config.toml
n_layer = 17
d_model = 128
n_head = 4
n_kv_head = 4
head_dim = 32
d_mlp = 320
activation = "geglu"
norm_eps = 1e-06
attn_scale = 0.177
bias = "none"
init_std_qkv = 0.0442
optimizer = "muon_variant"
lr_head = 0.01
dataset = "wikipedia_en"
Each number is 500 + 40 x the weight over its row's rms, rounded and kept within 0 to 999. Layers, rows and columns count from 0. Numbers have three digits each. The size before them is the row's rms in percent of the matrix's.

# layer 9 MLP down, 128x320, rms 0.111, rows 88-127, columns 160-239
102:506488494480521460457406479465533513469488504486531503507516472508499542434489435507513560459476486498498391473496521524496544467441515565482465492465498418407426457476494539550510490515528531463536493511493513499482447553523455527521476463
093:519566454482475500474479502537563542601561477496510503454539501529410436486540484510519422456533537500514517493527513565466459507426534482452495504458536499491528459493508499483476534514454444481526515498480580453565513478433492456478516521
103:470535442494522527540471546513511469484473547538521503560508500459492523477436510541488497560532529462569462378502512468541514517574447529548491521569510498484497555545462526510671440438522478412500508539461537522545491487527555492496509510
103:459547456516462469471487468495516547546514519460377519532509509576444571563463501457558506524437593481458499509474519514508481470492572562510425472489430512527498491447634528552489517458457525488495496492551476472474507478472460497433477519
106:529504549489532546515483483576515558488457557512529521480525496505457544465537441517475469490448549437441474503462491474501522592515512546492517405435572534475377456478510497563472472570535511466498507486486524488474444497441493460499482454
102:505481456470520522400476545521449481518437443523474463490488491485524492519427495497520540500491498518453513506492500458598525497524565480518373533511471572478487510567516559500559514440485540486457460488517477493463547478558562530421575521
099:447515518498526541512511515525556511523522525507498454497523499518468526520525487573492471453492495505530524492523518427471491467551533519513495439495572449433527591512530498555514426548529534533409465522465551530520464550531489538520586448
099:497499460532440471548530497508468508491527503589472453451534497461558543487504462511424453560525561598440469509475503529477481444503494475472453571406530521571471579463500475519512487536483462398531487436496507494436524520421485465470506448
102:517557535465531422429471498509435529509535470567559478427578531434491500492523504477463497531519501557476535519560487542503506533529519475477469533527445522455491510453525530519478553511533477507527585469564442527474547449523473456461503548
095:508504480440511507463498480529502418494513515544442521478437531546533494502503487488516490508526449461518527477554518555541511522512514478472463516533513516515606474510443466459506508459561509510530442508530496575485515474518543475488523514
103:463531446547496400488444478511507497405494531487505486476512516558509475550478575547502485466462505459452553460509465471529500493430489458493494544510575509477529393544482470461492544530570469448534476507485466517492538479498503553564431496
100:572466518477510461492456583515462501506440470474461510449461530505476477545563545536514455585550424487571450515487419529471474489465457525438530532472503457515524553465458476570499472545596450447449482458516485505460510396464479501475491435
099:498558540576481526574537463534548478522526424482428484461480533507546515447467521515504549483454433505492589530467435546469518458494555493547497499495573525587490463456431471540494442479428490550463458454513530575502528474537561539514486497
102:486454494547470480555493507547487513518464542555516531489491474477544482518537557508465453514551547565458443510571469507494527500535465465507472509500531556574507492535469487569468511508511559550433474532548552555524567559530520497530529483
095:504444504500543495458556568514506444434381526567480474481497526564543487574473535575486543417505560501516491520475524519499501495460529524497509565595496500451549559522533505409573489593527481476522495502528435462508564576433493530513449517
098:448491453568489508523481520577438498485498513531503495466463547491563466416481580533507487474492532490543483513542521462472459495512496510477434573528501565518526550502455436457527492543509488475533499478518584535523456579533484483498472495
100:424491503480455522491507470497499519514515459579439456540517548437522507547431521574489457514470469500515489541408497469472477473519525482476509495502425383490545517448467449490502482488521572508498538460438446508516480514479534474531550541
097:528553438493580504483487504509496466450440502525490511489502540515517529562464469599492519482563437540537466499489522498543477448579492529535516508548513497519498542484484449499524507406519490490495499568488498450499442523527551500476517571
096:514492452489503535399538590481509463474533550482412478552459489507503446541504492430525460489441492427490505537605502547523538467541529537403495509503578565480532499483536535489434528492501526484517468476533477536490519472490503495499543474
100:488545493530530505522448495396575465584550528450426474484479534543516495529545500526520500476564479465536542520457470493536448507420520453519538504383556493515513480442476557443626540504466462498482518405572486464501543445486520494509488498
102:583446461528416541502533477459445515504512448499438497492463514513522569474502510402495530536451492476430458489490508429443548507495554467493446444459529508487516503541497501535501435460525441480558530519482507488514455515560517535518560512
098:537436506489532495503545509428584418517459502513578613574465474451504526424450599429538507475485454513487553473518486566418497517507446558555485555493446438547549451562489491544473526434555514497543518556506515480489463526449520437459576489
103:458546602509495555443528493438591515512511468543526505487449520485418443521423502492476482439479494445497500534502467517490539454513427523501508491479514477567574508501501542566513449474548472491521526493516598542482540453538454551502500529
099:594518486488486494461559561503471483471518471555580495506461529501462473402484441509438477550482510517457463488488565503488541505554563466572441525492491550532498457440541490510481456517435519490457573577480507522536476449557499517512504485
096:421564583486388488509577471531483433553451484509552444524530470477516450438507499481504522498534554438496498445580521566510535484495492437468530508411496541502502472456478510515495485562462469494516544560485465559539478455499462522507509479
096:541502513488572482461520539548464503530476564524475473452513466428498484441531527509476462494524527455474418431562529418392453516538485442514492456510549488455468512566507499498460506496485513494402519554462465507475511465495467560502536408
102:523468447482500478522531549512503469463471495571503482446480459492513532464529469440467376523565548462498574499528543507499409472483549497476507486546537506518520561499517431459466546556511477420515464562523490488488487515479472490455475555
098:462534502432568537540517554491528515480551452504436510499499397507497534514480540503513505491536505576507529471434472546460480512560514501429554493527523510492480531621466521444487460492478481456464461458471452500441591468483395453547488490
102:554448549448564556552502483517522524496513502520509514491536525433425500456424571496468512436511436478539463439462513507558459529567485499435458516458504472498545476516482473527517506490505503461497479511447497504467535484463542534442511439
097:534521477519481479529524439459549541469430551516584486558495595555527487555535511512521468568501574420560517498516468560503447568502502457502496492499524576467521477409526491540491540535456530470523484553498461504510464530491464470510486523
101:486445502566503521516509483562466464521496497433501452445448462507496535497506513542445506478553482476546552452520460461482530459516508546523507534472530416573454472531505552458494460548540504567514504533468539404507417518491493577488443457
102:484450478425492441388546537468532490560521546473429463488565484487517504477501529525510492450519508561514515480486484420479550523466501504451454487492473521455511446521501417442479540480449524533563507471441565482473533532477496482513527514
099:536496460491447524512552500498496499496438530569526502522463494454503532546551560549492506499523509543512548556419516482507538431522486488552500512476552512530506488378553520488461505503552491493522535513564494515445442494522469512488506542
100:469469484535521497538482535504550512412494512508468417500475429502486518523503493551510570572547520502529492451534518521494548525460437503523458495473558500535567506535561561513534442499512535500493557508525459580576432503537533512458534508
098:478456537580476571559536443612498455470484509554515496482530508520492551520485488458409413514486468505540535541512520494479564541507501559473479487431383454479444509549451447544493451511517513583460508535543524529504525530486468429492548528
099:515486528472484520514465504549504493529521522456468421557459457469472508484514460483513531470418495503485483494513474497427414495575474552461537508547510480500480507598504468452452465444503513483479471441466460438523467495477590566464520503
103:499488479472454463508559435493499536487452526440421491464491511526528611515520496468489474506438525542512497471464516419485550472483449528543518451503458406497508492426501519620453492510508526510536499454453480505506520456515509522479485468
102:463545541486504512533479561432474507495505464425480495496543497517533437478536459492539463453517497529530505523514453570563543475490502521457461523443527433480533469536479476526523554476451353527503452498564482471478531447529477514427550486
103:486513426525533459483459493531516503517499550540524553436466527497511583531568411510554466464476518464514524499536524470556528453484457491490500482506508515531397498546587475554521498439517488476452525513485582443428503549523485450498417493
098:528499524482469553586509509516531394529503563549526577540560595514502408560527538554516541499509489467515494379485495464560461532540498523485462488517614495488448510451492486511477434531484495483546542482462550479508437491543510532458561495